Each number is 500 + 25 x the weight over its row's rms, rounded and kept within 0 to 999. Layers, rows and columns count from 0. Numbers have three digits each. The size before them is the row's rms in percent of the matrix's.

# up: layer 3 MLP up, 2560x640, rms 0.101, rows 598-679, columns 320-399
# down: layer 3 MLP down (transposed), 2560x640, rms 0.0512, rows 598-678, columns 320-399
up598 095:501494488527463474525478505472467486499490498516505502553524479506491479528502523513542485523502518494492563478501474549520506505537475503487465491461473483478493535516485549489489481498482510526484501508442471471477506474465483475482458479
down598 094:514507511516518467499495496511526489483488466517490462526526560546545469509502488514504511545446461507516522464489501475516551517490485511508488515500451453507470505556498453515507512489526491484511507501537485502521496486510506511520521538
up599 105:491510480493485525479536505515505486469440531470505496522480486559493480462522484483511474453529502488483465462561502506517497507541511502495464477466505520531509493494510489487461505539492517525495495523493465517481442485490506509537536530
down599 104:497470505502479443519518514494500541485492524521457538478500489474498521543553460478475522522516513481502513532531479444513475449527476517485477524490444458480479490482501481518505500522488498478538503478492533474501521494504493468488517497
up600 103:451427533520508504517517473526483475480471527474482508528479502476540473478462518487505535525515548515484463502516477488469468502486511464505483515521546526494485507497509489510464471501485517489522531508472493515547514483506542498480533511
down600 107:484473498513490505477488521510533494493511531519510530456522525477464479531461493524542514487450494503480458489542503516486480492509449515559487481539504510518509519519517474536462447497501503537517473527470513536537476479484480509526512498
up601 096:523510470494501509496483508529538541523461514532515526507443497485513498469513514498477494488481497478539523483499489479474495496463490473496475528474508474484488524518549468540519480529510499517514493450513510479495515485481511499486504528
down601 096:518543513483496493488529543520538511480522490442466449490535535504496494510493498542521479472463477514499457528464527531500511547538493507549477479529504528495541466505466540493490472444485471499531495465456533496499482493517522480522478511
up602 095:523494494528482484504462515558488466499510550487484514452459485500564504514465498471486479499473491508522503534495511506480553511481487480499470503462498509531530517486484524480503476528532484502505503459487518511432488508485497479475546536
down602 093:500480519514544514513454524507505478562477514505493512501471523507455536481519488505510509530471500514513548486492492487495487493489542510458515481481559504453484506518464484490475506540539454517528543514493505463486531514522456536490481484
up603 098:519476538512502488492496507487496442487520502499493505473516483470500502510538525535506449523475521499515508552504523524538497488504511442499485451471510453464501516515489511520530490514525538517486417501552473497495530523492529504519474518
down603 099:486513514512536510542539474528525497514500477519503504490495482500507513541512532490494529503523527508473540488489521500526532490498531500514490455482511506482516464532472516462497543491460520510481486457544509503524492524524534507540530479
up604 095:499483515529513511470484488489490479578499501460504458493516491484475467536511495448500489485520476498481539519523473469506516504503493475522548510446492494536480523539499516496501541500526534506471523497481523465532490487502484484479473515
down604 089:499519506503519539489452522515509488509508506497538502525498491520471489481478473490492484441502508539510473515481520507505557530503498538494520499467466488470518475515540521521516488474526493527535501539450535478513483552481511488511464524
up605 090:538482524528531496485506556523505520532519480480485490553520507549480527462522521461457482544511485496485477507483511526518445486508496524471531468503517481496518503492503472527526499502484488516545512501527456496500512536478502473511524543
down605 088:473560539488511535493459505536523487509519505506526525472485482461500523489460481503500510518499502509513505544495501461554486507532509517477502512528501507516491548532544495509506515464496515500478480546516513474535505535499461533459468515
up606 101:475492486506496518457492512504495493511538493497512474502510495479498516475455470499533495553475542462569479501505481479503518498486536510485526540495511486485529513501444493546487526459530480522532511490479499505496548489489481479527504536
down606 103:538528479529465496555481500496525501480471456497513474513459450497479515483491467505486500458474427470506488521491441469504502490493482519503507503493541530523500503518504496534501476519483508477510512491481500489496482504505537527502487515
up607 101:495522523528489526484479527513489492487528488507489492481501508484459548472484551457503498478485548533510473532511500547522486535481512480451485476482490590493495530454494522472498542538487483518500524487484467493500481517513512474528539491
down607 097:511490482489455541525487532522472505513492482473505468557491528529508478500516548517519514500487494507548529471469509501454470530512498488530507506530537539542472496505519484483498544469512515496529485511475487512499523482504525506479534497
up608 103:448453478508486511498523511551487500461499494487450475549502497546503502468516484458483528489511490474515509515493515522481552513483480446482471461494466517500529491437513469504495477469460511498492479463473514477493518496481455482490499500
down608 108:495481509488498511471506530498471497486537470442560549482504534489520451493519461524522526484505513514495483505471511529498544465452491507480508541545524476563478481503536470537507467484522520526456479488497471523467455499495535525506490535
up609 096:514493476501551507489529506487512528475537485478533514525513486519498528509494446504481497504515475506501526503533467519486475504530472516520477460495503510465488482560490504506455485518500487498479479566487488517511498500507540447511488489
down609 094:478513488482513507502498503502525517526478490516470502471468516460519477468448517497480506508488528448525497525500492529457524533429465470460528496488490527520515524493520511511515492490530500502503500451473485537440492478495493514502465524
up610 099:491490430478513457516530501467462514490469488493516505463493477513537485488471485459552512531472480491494488517508463504472522522519513499480500544495496524509511501507471500488498515527518502463483497486455512461513506518508562469499514520
down610 095:441494465497533487529509504520557468467532519532490473500482470497489496518454455515479527471443510522491498535523554501551464491473549487487498497495503505477528516491522505512470477512542545476509528488481564544543515468539501528458531466
up611 105:511578482446504522511523517533462466519491465518513467509505512467478522495474510461518522511483491492492525498524487514506518502474536470486460520510485462496480474491531453479483486553465534537524508494445478499542535508533515496537506509
down611 104:510479546486496530455492496503515522515508501490505482507478493491502486469536484495547498526520487520543489529531518494491503511493506519510511524479460482547510532525524512475544496509554459556510515484539495500509481508488473485510505559
up612 097:526552550475556509511466499491511482472462521529497520532466476545525528514540466505454436477499470532449526529525512496514527521505481528481507466487508546490547521497522524495511500503518503481516492487482471506538492457504457485508498495
down612 102:507479512485452520481501474504510505475523497558493485543499541528466494507474506447471525494533494497475526517540507494463509482532512547509450524476501501546517522517453526503483489527507497524538479476507485520519501503485452496514500475
up613 097:515457521478507527489528507523450477530462514526530501485466494491523535494473533496530499475524502512469494513484540467458498480513476530497485499523462491471494503485488505543545558474524500517528532467507472516478448532389492457491531527
down613 097:521526514529527501506476478503482492488476486491505501486465456476502533477504466454509511540543490510470487493501475482550501509547496506515510515511518516505519499504517518420539490490451502466534481535520492480466486512517503516538460557
up614 102:555479512485512491484486485467529466481512509499529519539479473513543561488524472494482557498471548541487483531509517504514529502491482512506490526504492513467504539520475457512477502523445522526514508546467484492490453456531555471502483526
down614 101:450488515495521497498503476469490542529493500524499506525492478482511471501503520479506535474527507515495502486507511482480459515510488511476460498493512541538513526489554514511487452483513516481507514499481501519487516563487504476482498481
up615 106:486523466499510512489525447509546520509494514510553479470477482515482533499532533518517455464470502464458513526515519537512474465515503509476500534470476494507510522513487489504524469498470501499498516524505466501473495560414462460504501450
down615 101:538519536488478537516478509522498483493562499504451514521498438514494499465544527483485486517547528540484496498467507492494521522478540505489492465511468476523490482523481515435460487487496494490496503496480530509511481471553487490487498488
up616 114:491495486504520515477517506513519472492467554482510498532522510494522518488492470491511452498557478522489491500476500546504544483500499484484513494529526527478487444540472485526516479510525494500475503502550498491494482468502452504489479541
down616 112:506487488544461494467468537514514453530528485441568489523448497482484521459552450511538492427557513541489469482496486503503492537480536470493489510497537515518542459530521503489517575504497496536509498526481484493509492514454545484503482518
up617 096:518481502588473501481516478509529497462470518506485501506540465520541509481501497492486482490530463477489487561476469505481551492479527515544457561492484507479523507505479474487515501530503517546508509493513466504498444500506493520515529478
down617 090:478484493485486549472502518498528518512463495495480451481506525514493452487499483492461490505532508508509520510531504493510473508491505450462491520493516494433510489514526562545461512484489533523487533483487500517464501494486486478514515484
up618 104:502508537482516505519487497501529512511494499519511506490503488501442530502494495491535469514505499529502502441481478499491534464501532492501478497489508496486509483495522562513452490499530526495478467524470504507482501525470523495496476539
down618 108:533511496530476503545493501535481489517490473444481529508486462506520536556483471511521477516496562490514509538532539502467479473495520483483470481497509507503515477532502494557522527550474499492499471544507461517499464523499519490482564435
up619 078:480517532491504520478535521488541466508496497495436476490491501477524506454483505496501481501522497487543514503528523461548517511528525448480507513472486520488511490477468541461495513503507469467496518494459472475558508508532520517493458507
down619 078:509536486551484491487483481504498541481520506475530532476487463473518494498527471470490491476517454500532512522463547446498476515514478524506494500495480538499469501526487492511520433526516480501524475467453507489491537493445528523521486480
up620 103:456525506509466527495495523495531475498492501508482509487495514471517503512469485473490515481515539477502504463444540473523522532453474477530504505454491489488511511442539477522483509467452535523515512502509491522476494453499502510472495495
down620 104:491508479495515500470507499519489491501488503536493440511484496488500485526510489508464510466449534473510518474450585479507525455465508511482531514484521484491447471502495515464470485450481485526515517509503511497472540526457487491496467454
up621 100:506487498472490478469497472494532486505486472512483495478495481502453486501514515529470464443534505518490518504515492465480472512455506502519476467502511489515506478509518548500526498539524556507452527475500530541529485477497517457492514467
down621 102:484472507519471448467476500509542448505466529496513468515498531512518518465462503485509522483480501517518496496539509477531485478423533465472522484540492540484473481456478503512484520491523471521550531488509521474509530500489477510473502475
up622 101:484499517505509444520501601482514521499493463490513529530532536526479489465514474462469490502554545499452478533509518527539476489491518499555499508492514529508512510507506458511483498486546532545514521475502466513487502547500473501519491468
down622 101:528520516495519533528472500493466523470497557490501540536484511487493495491517484461513500490512468516520560522460541532522512525492479510483487476506531493497506466504488503511483454453512479520490517442475469506492506526518507498468542514
up623 112:498518471473486485494509480528485517524511495492515427509467453524520507483502492513508516489478526453530481516468514510494537507478475501504501537519455489488478513482478480482494471488485479462467504474494514478503518497469481467500542457
down623 104:498474502508497535525515505511500486496491528493478531501483548527495524526464492519512507463526507536503464492505497482512512501497497497440533528531476484482454539483504523505493504474525517433547505515524515519498473483513492495516497488
up624 097:542513475529476498491494530536492508500489494546477511524439493521514500455516490510459466494504518527465501486491491470496523490471468489477502484467520519494518520465499552534554485479497505474479511545492509486472469517520531475470517503
down624 097:523518499500511503474477522527529531455510486529520490503503493503474544500515537477478513539495516481481473514522481538513524485491510513475536520466459527530491511439540478484534508508498489511481505462527477504504531500500477500463502495
up625 106:469542466458499507512529501518493516485526541509540476497509488476520456461506490493509515477561514497462503495554500513548518473523478531528511505470439482488529486506512522494452524461499500479490522511481502491498459481465503503513492508
down625 104:476507475498510501526511476511511495486510512479467511531528509469516436509527502512509480519544504496557481498492537495514470513517455541549472479475532522479505514512487517478481475482455471507449548568489492493527469464529466470529506450
up626 103:528529522543518534529488505458504522558517483473519493520508494522502517532507504459490499460516520509520535459513507495490507480484514530506513498470575466511462497505504490538477506482474471510536461518524495510535495488509510459505520518
down626 099:519456500502489529504507478469500527480484517533525458504521485439489484505474513470493493522510535447482479549478521498520511464520490535460483445481438481503490514533495532485522488535484496477489557478446506517532501525486443527454491448
up627 115:493481442515511528496442481476496531522456504479528513449484541513520489500485518544496479488460536467517498480473484504509518451514464474556509468478522547536515497500446502536463484486524501508491494476493512500490476545534453525466473487
down627 109:508494433488526540455531572490520494523523478473518499476521515533487516535480518519542502509449509503484483506502522492500496481513518486567511510486507496489547495491497469437518464512466454483516516536545525458518486509537501518490483516
up628 093:485496499512475486454506498544512496474489488546486490511475512461472500495527506533490512512503490523505470519474472476449489483493475534532493474496516519531515480509517492469486477521468450478459517499456538444517506499531473530506507495
down628 098:526445520526498514521507462541508493520501473497479525468539500519549532505490490461521541547518502473471485457513511525509509493517471464491545439520511510510481516491488496491511536485503518523535473479507480484498482513454509533508532501
up629 097:519471538496509492486520488499482500516528533478500521497539520502500481457508531475529548481507499483491483518477514527540522554493485500501533509483536565519515492520555541520489510533528520493537509484519524514495512535524526522505515530
down629 096:482493507552481529532532529511496536547503483446524532503460517492531480472505498506483480492534527509485496528488519495463498519477563569489475548506536478528501497477522507475487523475529533477492507523545511447493499481478510494486448562
up630 092:551468483510496514504486481468525479498457533500494509460503507503512504505504516466496469495477474508525551458502449466489508498483483487535484479468515444515488487543498499562498524539511479493486551508502497484530512506506495466486531486
down630 090:514523492572534495516509503512482499474510514535477492556495511512504486516513487518504502465507522468518565507509498478477479482517483480478499485470475492458528502458524501486505490468502495537466534517475484530503523485517509522475522478
up631 073:524533486520484524490516499505499518487459466500555517517500542489517491537467485485531474511500453533510512482508485475495454510477520467472451501528486488519527498474477556513482502506486478488491544545471522500538469477551482520542536454
down631 071:501441504527501498510485504518484463550535509442471486452511477517425503519496463557469455497523490495507464529502507507501515498483521478472506478474489515522463485468495477484455525536491476527520489497515499479516472501486438487527495546
up632 083:472514487519494530520481498452516525520476507464481499502502541501510528457530492492474474512509489489505521488515516534512519516495539498473502513454471521476525474497504494505529474545519455533500481463525487508530528520501514485493491508
down632 083:490515485460477528541504545486500503507492525512479514497511514458488507479505490458537457532508489491513522471529501515497499450502504498464501468484485530465491453508489524479503498518524495498501476480462515493478493461488500497459539524
up633 086:543485502503465520532508470475467502536470501533455501518511494495491480498458514471531512538500490521465497500508550498538522473485501458486515498533447487491525476527526501466485451508485543471551486493492512545469516466501520448521477480
down633 084:486505504479524509543479525506465498500516470464487483506495502491514493497502450495547507479475541464459489523542525461516487515503463568532495478521503458501479489512505526515540458535488507485520464510526471533502456512522510485522493519
up634 105:458501488475492453438508537469497503489523474531504522520414512482480497532542536486536501529471500487480510490492478506482482499490493490490443566484457523542493496509511497479524505522456498522486514497519512463458537524464481472529485461
down634 106:494539516483494516497498588490466511463504512495489512522502479516483487510516491514505485517513541502508493524439504435517482489497482506536505509501552498518508495483485477477501520486521528484525519523524474487509500475487490535505500508
up635 097:514474492447513484492477495498490466538480529510494498501455559487523510483455491491503571472508469523491501501475525477500490464497540489476498470508516491497497526516515533534533488514514473528534498526483555514475509494514501524514478562
down635 101:510500485495456493514493496505466577472497445463460472503480476516489459503518504497465488532502581500479512505525548553499538486469463523533534535483467496478482557502496473464472507500477522540479516492492462476502469492516458499507526469
up636 090:506481506518495511522491488512486527498470487478483503473492511522518535500477448464532482520462466457537508480529496518498535462486499504495480464470484464493527489509493530504554454484483539511501483506509483514456489563526482451498552490
down636 096:451510453490512493455495516559479517513487476517455517490470473474503550511521502483533508463469497510505449488493524509499487530485526470485510504535506488538508526459536531453541505534489514497478508473516529500471434476461450515494502456
up637 105:512522464509489522506496469527497523580479477496484511483548506473514527506550458503511501486504459506496484547497457495493535493564480490538477505503522548494524496483527463517507471515500447478487494524481498480506470517494483512480461513
down637 103:484468502514489496489511547519506417434499502528528576484536483484520482519507528541503494507507509516488491492528508489526492500493532504507480467470576510506464534528555506490531498540484508499497490523518463491491565518476489516460499480
up638 109:507499459502464462514496458493464519489461503525499472493522515503501510466516514470486493480510480462500492501534483501471516499484481503523508505494518497489491511475456500475523512473546514496530454529485480525537494486526538492479501509
down638 103:482482502487484498535523523473497508524474489480521519507478552504492480468516555505532463506491517529511521534478511514500497523513538475504467525493551477488475464508494496483481496506489523545528512504495470502491494536444506448549476523
up639 101:437548522480507468491516493485479523491511509509510497485486499495448520499506448527534485474516534526533543460518495513554503513526461498475496473505503460550525487528503500523514508511474527531528516468511488435498482481477535506454492554
down639 100:485490507521529480522522477535492526501445512477531504522471508493536488485523478462514466511503483482496472443523524524484529527493478506458508508487471518518535510464512496500485536523548437482529511499517514483470478486566516474481521498
up640 112:476520506497500497530492453492517535482490503510511507547449496509490514505523474468524505517518507510476505490491479516524492547475496485470479525517436524479505438502531476524491521519514477537461477506514515491506453491496434511518533478
down640 112:505505575483520529514490499483513477507466490504484540457526480525510482500471467509505578473501466503511501493505518455538517486537489503536519522465502498503493499530516498488518543530457481517531473506518502533474507483510487533472514537
up641 095:521458484445515472526490516513493493447465534522506506492500528495482476464460503503495547502482511504512520531489444504512507475470492482523460528510519519499497445497503481522482492451475482474468487497471465495495488471474530490508449503
down641 096:483479490482489543504541508549511500437495517517504471487509532475550475476485529504546468513477494530469497507512494470521492516534488513476428489537495500477493508510477492497499530492484456447520471470469491497501512494493471491509554503
up642 096:525476477538481514481498489507511504495443511496514516524482471488555456453515480486464515471481493479493503503498487494513518496518524453540446468467484462504496474486490488470500478521534525510491472531507449463509499481483532511496545495
down642 101:489479532498491494508507488482522529495506455517481486453486533496531465461505520489495449448521532485514517523482554505482489460499508478509523477577498478529524529495498493537503517501497457473493518467541493476471520523473492526526471527
up643 098:539539482505486503528497488501455460544481493502487477509543486546529512542518472463487527497528414511484488488470549496482480530509476488456473476474542496513494502478506481495509482528460464510483472522546501494545472483500504515473469499
down643 095:507523468520521475488501515492503516477496496508509480555478490525496486544535483528486492523474486490488517523499496504474557534495514502514492518506556501500481511523498498496514494465474444513477564499473489523477459502551524470425464470
up644 114:478475527460500523468517476513480505463451519557504492489515459471469518506472523529500512531511521524510504532497499479546503510482536541481501463505540470485456525504538461454405526504471476507492529514483536533483511495492511508489534527
down644 109:461483517529524502478518523487461505473508481456512467528482504473499466468518510459504458486538571502498466506495505500504519495512535518477466496526510529507512491466482509509506523503546540477519476526479431465483430499490520484524499454
up645 106:465501551480515525502453513493466492462511482501489484477492475511518511486511493485542483479472511466501484544527517534529489491499449485505485488490528480521473492462537521541465514512518515475469499509533488521526525548479536507504488469
down645 104:488494457485459477518493514475514503494456529510498474540490493521505506473482505526529531519522506463499477507465506480503467547527528476498508522524502508483516511527524426485481457505490495518526499567481485484518521530515470524486550486
up646 086:477498511499557508503525542544477486467503487490541515472514471476521509505523536523470448531468483487501485522476480527488501509493499492519484464543498500538472509488498528515516536517522544479501526488537489490503464469535505491532450491
down646 087:525516482461483520521499512464502512503481502497469502469509486465468464508482514504471518482461492520504500498486488517511477486486487524536489500493488499497520469515498480538490480485454527508494453459521487524492514487530485519516543518
up647 093:531482493528510469503517529530520533477465552485488492490509491512482542495435495516558492486521490509514572461536505478485513487545538500490497509514515492493530498517499480541496496500505477498558479513489514513470529493553504493473504539
down647 094:481508469494509475507487476523513482515579513529475532563504487462556485518466482532513489519496500498499517531518568519508466514505539539499485494503529553481498488516483469456518509470567490506486521516507493462471490535488530500501479476
up648 100:511477537497487554534477459491482479518531535473458526492506497520474528473481490515516507496510508446521479514468515460510501521523569441494505483531459524502500452467509474471514504492478495536457464500499531509525543464524468493554523534
down648 101:443476517503474495535484510485519527488519527528519474493530464502512499467552509494498520508435519463474509508499476555472486518471528557482504466473494510510514536523494475468517513495537536560483475459500503562498509510490492469523483491
up649 097:514478478510483544513482538500509489471466477524496488522478493500517519469494506474510443482526477494508548501477559507537526536532487490512505460503501535531502505507507516514520518465457531493511529498503502508454503434470511565503509523
down649 100:457515487493440486451511516489479471515493472502485506504510461496462526484490467470536511503522467496498463518490513510503485497447529489490490517519497505560522504532458457484524511504498543485520451509473533481510494503554477532499509473
up650 098:534488516470535488483490492500500517523468484534512542482496479509484497488520532473533494478436465481494514544518514495529535473468513523508506452500457489489486469516557510493554495495466512507489546533480497507542510525498428519552520513
down650 097:459498505525489489557496476555478527498524534497468523479533476534509497493462511531520493482506479508525505472493533492481495478484532497548498503479500497492512478546440540488498565489499515486460495526484502492506534469431465467547491533
up651 104:520507490485509483447451478506546483504500463556488493483530462501478474536478533505512524480491491495511482518532480479486528505497509489488535498496517512520485489473478457520517499507492537475492516509472444529517501501492551485503509534
down651 103:502504439501507504517525467504552505513525449509525512498451472487476480523527506508472499495486468483501484477514496501488487506506488495483497468489552517516522467518516529523477519463512522488478504495474561559539478558512497492516514564
up652 101:495521515500493504555472546457493487483530482506508465496521515510487531483478503517510507516497520481497506492501498528545478519462479519524516519473494517474531534502529466497471498518476537487504489470481474500492478480474551498516502457
down652 106:477501452503495497485526518478548486531475494473541534488483460500475464436496483486517563503538474512506487513489517455446482491459491488537480524491502524510499494459514551503432486515497486493513502431468519540490481530511508484498532475
up653 103:520472511482524531508528486479512523493518492456517502494482530479488475479481545534520454498514458494497524536479539453508513481445496481458505471492497451469579472476478489468474508508527400527534452503523506523463514545540486521497472506
down653 103:476521504517465524482458536446580469452479488495468510514481481501523511487535524477490507489520461489534491494488480520468538465523518511492501518552530498508539502488530490538485452492490466539534476499506535504531484503491494518470530430
up654 092:455502540471521526541536504481537493521511504501488460477527525497535520501507512495512466507520513502529488473431529522513502509516504540518492487480508514509437487483527482506522475481481533497450473484505546543519537459493481507484486486
down654 094:492510484466574463502531478483502493472496495493470490512478490518486478535529507505521518494491547504479482461493461494545535495524534505528552498522499493487511484511506499482480503475493487512530497504482504494517480489511548522478515484
up655 095:496470542445519514553472507500448504503486447518483495531502472455489499487526511492481491489546462472522479503501465496487517483491520470519506443508491486489473499497473501498475502499507478505565463482496514544502513536524535476525516483
down655 098:490477501475523532504488476511527506519517448518478473512485494511563486507476521495500548501470519500486521513493488534505520502524506472526504526516513481490498500567455520481514498529505528498555433456476522446552532491514506471478489445
up656 096:484506488478524495474516475533500521527537530502479457459514490492533517474476493494511488519499523455526508526539471535505530482512516439505561464491529503462501533521483517480523459466503480498537532507465494479476519474508483503532512524
down656 092:507494520524509464495479515511507523483527483470523450469469502497466493510500415542572499495506506500505506484525527505505540481471533452513509502500501514448511510510496475492489495502502497547551481521489477495483429472481502543505469503
up657 109:507518490472516506475499516480489527486459497515495477507507464501498519552469460495496496520527487547500478506481471520487480499557490523492516512464534501506496500513503482446478492520490537519500520493515430538449484505519536497498511523
down657 104:499474549472468488513547475464527498533487520489472496494487514486527520491524482469507525480513485519501480465487522455526497483471514497483461518510504511515498493525517518499521454474506484494481449512510547424464503492475480449493496489
up658 098:503489470502548486487516468486508477555491493527487496519487476549498531441451492515514515510519570488493521502494464484505496530495539477504476478469505488471504536505474479481511487451513532514509482492484483535480505513492519505485496517
down658 099:494462496507543545497442511526469477491519509518503492524513518507460478502530485476522448496511490469523529470516512501508534486509501487484484462484529478499525518532520470499514513499458470482528530474504479527524494530473503497481517485
up659 097:510484465495486496515441514512438500487479492481493475503519516512492504495478478469474483492511448553505509510515505497477522492492498463531450491499517520504475488493498512483528485510515471489496455462532527539488502519533466511498512483
down659 098:457492495447495515513513523488493474439482495486542498509545503489538508528546499479516481515505478529498533486497532531505454469495474510492509478453510508446478521519563493486492476477516513468487492501516470527492503516517498522486502462
up660 104:526476476475479542496537497506480461540453520500520504518508507505465498518527532437462448475529470490500496523489463468514480532548511500503529481483481490454501531492501501492489506539466484500503501469466478495513523505483514509522508489
down660 098:557461493537504459468473509543543559463517473487472470524496512519482492503526537502466488537491515517464504528484505527476552455486524496511479464497483513481520467454488511464467482489504554498501522474521523542518511502529512503496519518
up661 095:494492541509499511490502514484527522516429472534469526540472492488512455483458504518504476509530558522495522467514501495480500513459501507508470448517508504486514460506458507528480519550492492507517483498492500514506506537488503454514481500
down661 091:517488434463538529458470495476465529551480491501504498471481473520523476538466466523473496512481503541439479496491515552485494484480500465467507509478457455518514498485512452477507457497505504478461510503529526493497516497459500519470529553
up662 087:512536530459480478479486540475555500507507485484507474481526485494505474456485485544512476514488514519502500543498518492509520518489542472497513494488490528441512500513445477494497497535476493528450557522531491540463531503471510518447464481
down662 086:518495518510519490465491470494504528497485529517474483521481478469438503502495490540521463499537502476450488526497444504497509518488474526494486491508472544505490509500542503520479469522485517430535504499523512527501501505506505435537426495
up663 085:479542494465495536474493508545504490494490482547447493507470484563493524487474512503504499494515558540511530475531504492476481494543480452494502515533461481509489482479516470532489499494475502511522513449469488488478490506479531485493502466
down663 082:533486539477516476529459491485471505481482527508529507538502494521539517514520538529516459535540503464498470481495510492493481512508491514445494510512524525536485506505487461507515498510489500479549517509483482514531478511465555514505499494
up664 094:519521513543439513491486522538513507511461497525549541523479482493484526491517513524503448510445477502494514517522525518487464489450523496512425527488527559512527507494543485476489512511481517517470520487468508534504462521542504472514534476
down664 093:513529461496508520529484472535494510578523447538493520540502468457490526530462495489492497491503514525499483444523494538469518520499489506480491528467517505477469491506494523495480533503488491513476502470487474531534496516493536499495495512
up665 089:506519505476505496479446496464522500493560463523458477523485480502535540509491535544457492560476487484477495489543493512504570491463549529459475492483507493486469513446506516475495533477491493474503510499452478500480545497448534511488522459
down665 090:465507528431518496542553504479498526487522475493465531501480521508491526526510507528516528471454500487535521493512521473505509487520511466504474453497548497521521476487481494474504509534509523508515454496523489481474503470503501536495513502
up666 128:515513523565479506515545449462510483480488472508492476461526527535529524502529540522470501509479508475549472450489493508500522546527478527462524457486518443530487513490514466532444495473472530472526495521510547493487522459531479446533523545
down666 115:516475530545504524494490493511493496499521514512508529532513528521472513531506514521535487500479478506490526505526501485500467534503499512503496534507518428508472505512502495519493478532509544521479500443480482523526446498463499511522519458
up667 106:479508533491502469478477452493516476491539481482502519518458466490495528515538470511478504501521508532468502524520549482467503466486491503532504504529460488474503486496501505476516488516479509539489481512496478489478494504502509548560506474
down667 111:474531517487474502540478503554519478468538525468479478509469483472444537513513456536468494511477499518459506510490526489494509463486514489535505496514489494517505489499449527482535552501491522534511439518488461481479508523499505496516530504
up668 099:537473574471492536535512511477471472479522476452479512475504482476470520479497539517486516479467499496495500505519501445514492534504510462486537524478482508541531493483515517514462477537508487531474530568497495492493461484479530506478513547
down668 100:436513532492465523517474509453519443461513456486507541471515526524540536511482553506516457457530481519488469496527463499490551529541504528547516526496555498528490502534511500524532471532459491506505547492499507443482437523488524525415487492
up669 081:489488473479511527483523526532477507521470511470494509503503523538526456462466474519500530545495485527515496483575498480502473533480490479491506479481468511500453549495480513515514489546447499516485515487555469502502507502484494453498513498
down669 080:546543501496494488542476481464532480488510512485524480467535519478533465483534480483480485480540511529512500509520517493502502529508505455465550493499472514462503501522523516512490521457511513501479488531480523556444482487550487521497471457
up670 096:533506492492485520534526500501486536515525492518489516541491457501481508543497545442532505491490510492493472535471513495509485524501514498521493489494490512516497529519456477500487491552477478485539471469513489489463530525470518486525522499
down670 114:501498475479459523484501459501504486498491450513537472531504504517465485515477475470469502481478498484489462497509499482528533465507446487477505499488493505476465464495522471483515547549518512508497470481486444512500500497478530487539531492
up671 101:466482483472511512502494482519508547488515524509515537468514505490447488504515512498487502499518487496487506529526480487493508522459493517483447469513456493522499472472533490521516554504476500504550465511543488488474566500459572480486487539
down671 103:510471531514482469531519504494511483493513529466541500489456470498494521515498526481516519538518498468548494462510505511478446537496519488508497450491470507465521507536515529499490523514473503476502543506518533499489529483484498486489472557
up672 097:515430513507511499485477467535511527505504571489467490481535512450507472508505469471495503522506478459460525508538452465459504512498509515464535490519520501545526494466479492559515491490510476483500489513510503502519547502513488494504497482
down672 098:543443527463490502530487490546501505493527515514496470496521491514522503513490466492521492542540464512455505509488459533477490514474507503504460474540479499501486486499515503517489494511511516462528513497521511496471502487546441459519541544
up673 088:520487549484537509498550525491510513483496531470507512467470492502507483473491534452488518492488473513489462558549452504494473487471472518493477532478512469488505515519557465508500526545484488538525474479492499512512505497521535495496506493
down673 089:527521492472459478524418535489475510505498426516482514483527515459467516518490507502517485474520503508479543523466495495504484460499481477526512516498459459524491513513510520481476488511514500525495494520522518476471488506526455490464525486
up674 117:458500505461479523485521533500471473531511499474517476483503535485484495505566523482561462474559507449469500493501468525475547513504505503528492432457517474520506540507523487487487497527529496511506542500532499492476506490511510456543486508
down674 116:508501493464510466485502495533478494493504517527508484467494536505500492495456508484502471488511496511503525491490548453516517522488439477525522514463523511471550492479535517482519477526511498509446511492501510543489500533510541475504507499
up675 106:488482517467471516544483500488475475487470485476511509487507549531478501488507489532509484454484516493458477444476436526484508503508499513513467511457511492478541477517449499508527466528525532493510532513491470516536483540495541535466500504
down675 106:474501464507502509522482483478481492555513490461493505483514533457517502480519509476516479488503537526508510501489529530505516493503550498447452495518460491490526517481480527510526517519544508531459510534511560499515524461504473516511531481
up676 099:460511476509488521499460511546476509499487490508511462522503490546490475506522498472475513486461477530490501526493506453514507478509458522478506512468506495480518446473488495482508520508506486496469451492500561490468470510502504527506506535
down676 093:525535499475548508473514553477495520527494501512529505492504462512511494480514478508491450504511510481521508494497521484502500505499456488444471494487487519497529517491480524509532480505509500530501501506493511479534508537533510490479548548
up677 097:529500515478552458491546490512516512521516514482517530523482489527447513450521517515494516512485498526505527511522530516494476513492445487478463520474532456502498482489463544488472483497526467491483531471508488489500501523502493473481471517
down677 093:505521444491485528524517503472518520483461458509473501488549497447471473447476530504450466518491477458498502451511496442520526457483462484506523501491543496485502511452529546528491463468491487492468498516521521460505510490516542531508510511
up678 111:477485460524472473491485482519463458502486529495498467488542463522469470493515482497476504513503480463502534495520489471504510504513498521485454475512515542469555503529473513507504505496494468508523513475491465524479469462509463496486521509
down678 107:481496524518548476498507477532471480508503501479513431463510542529487464535458512501512461520474478488491481516491515488503512522500496492505508508582475490548504540508465515496517512503522507475503512489465505505504487498465477487524475521
up679 097:456517524465508531541520468527534497483480479464467544458488495534496507489488515501503487510496501483475514494480510461510511511480495485515557508441455508494547525508534523480492489486498496484502489505495473546496491489520490508531544512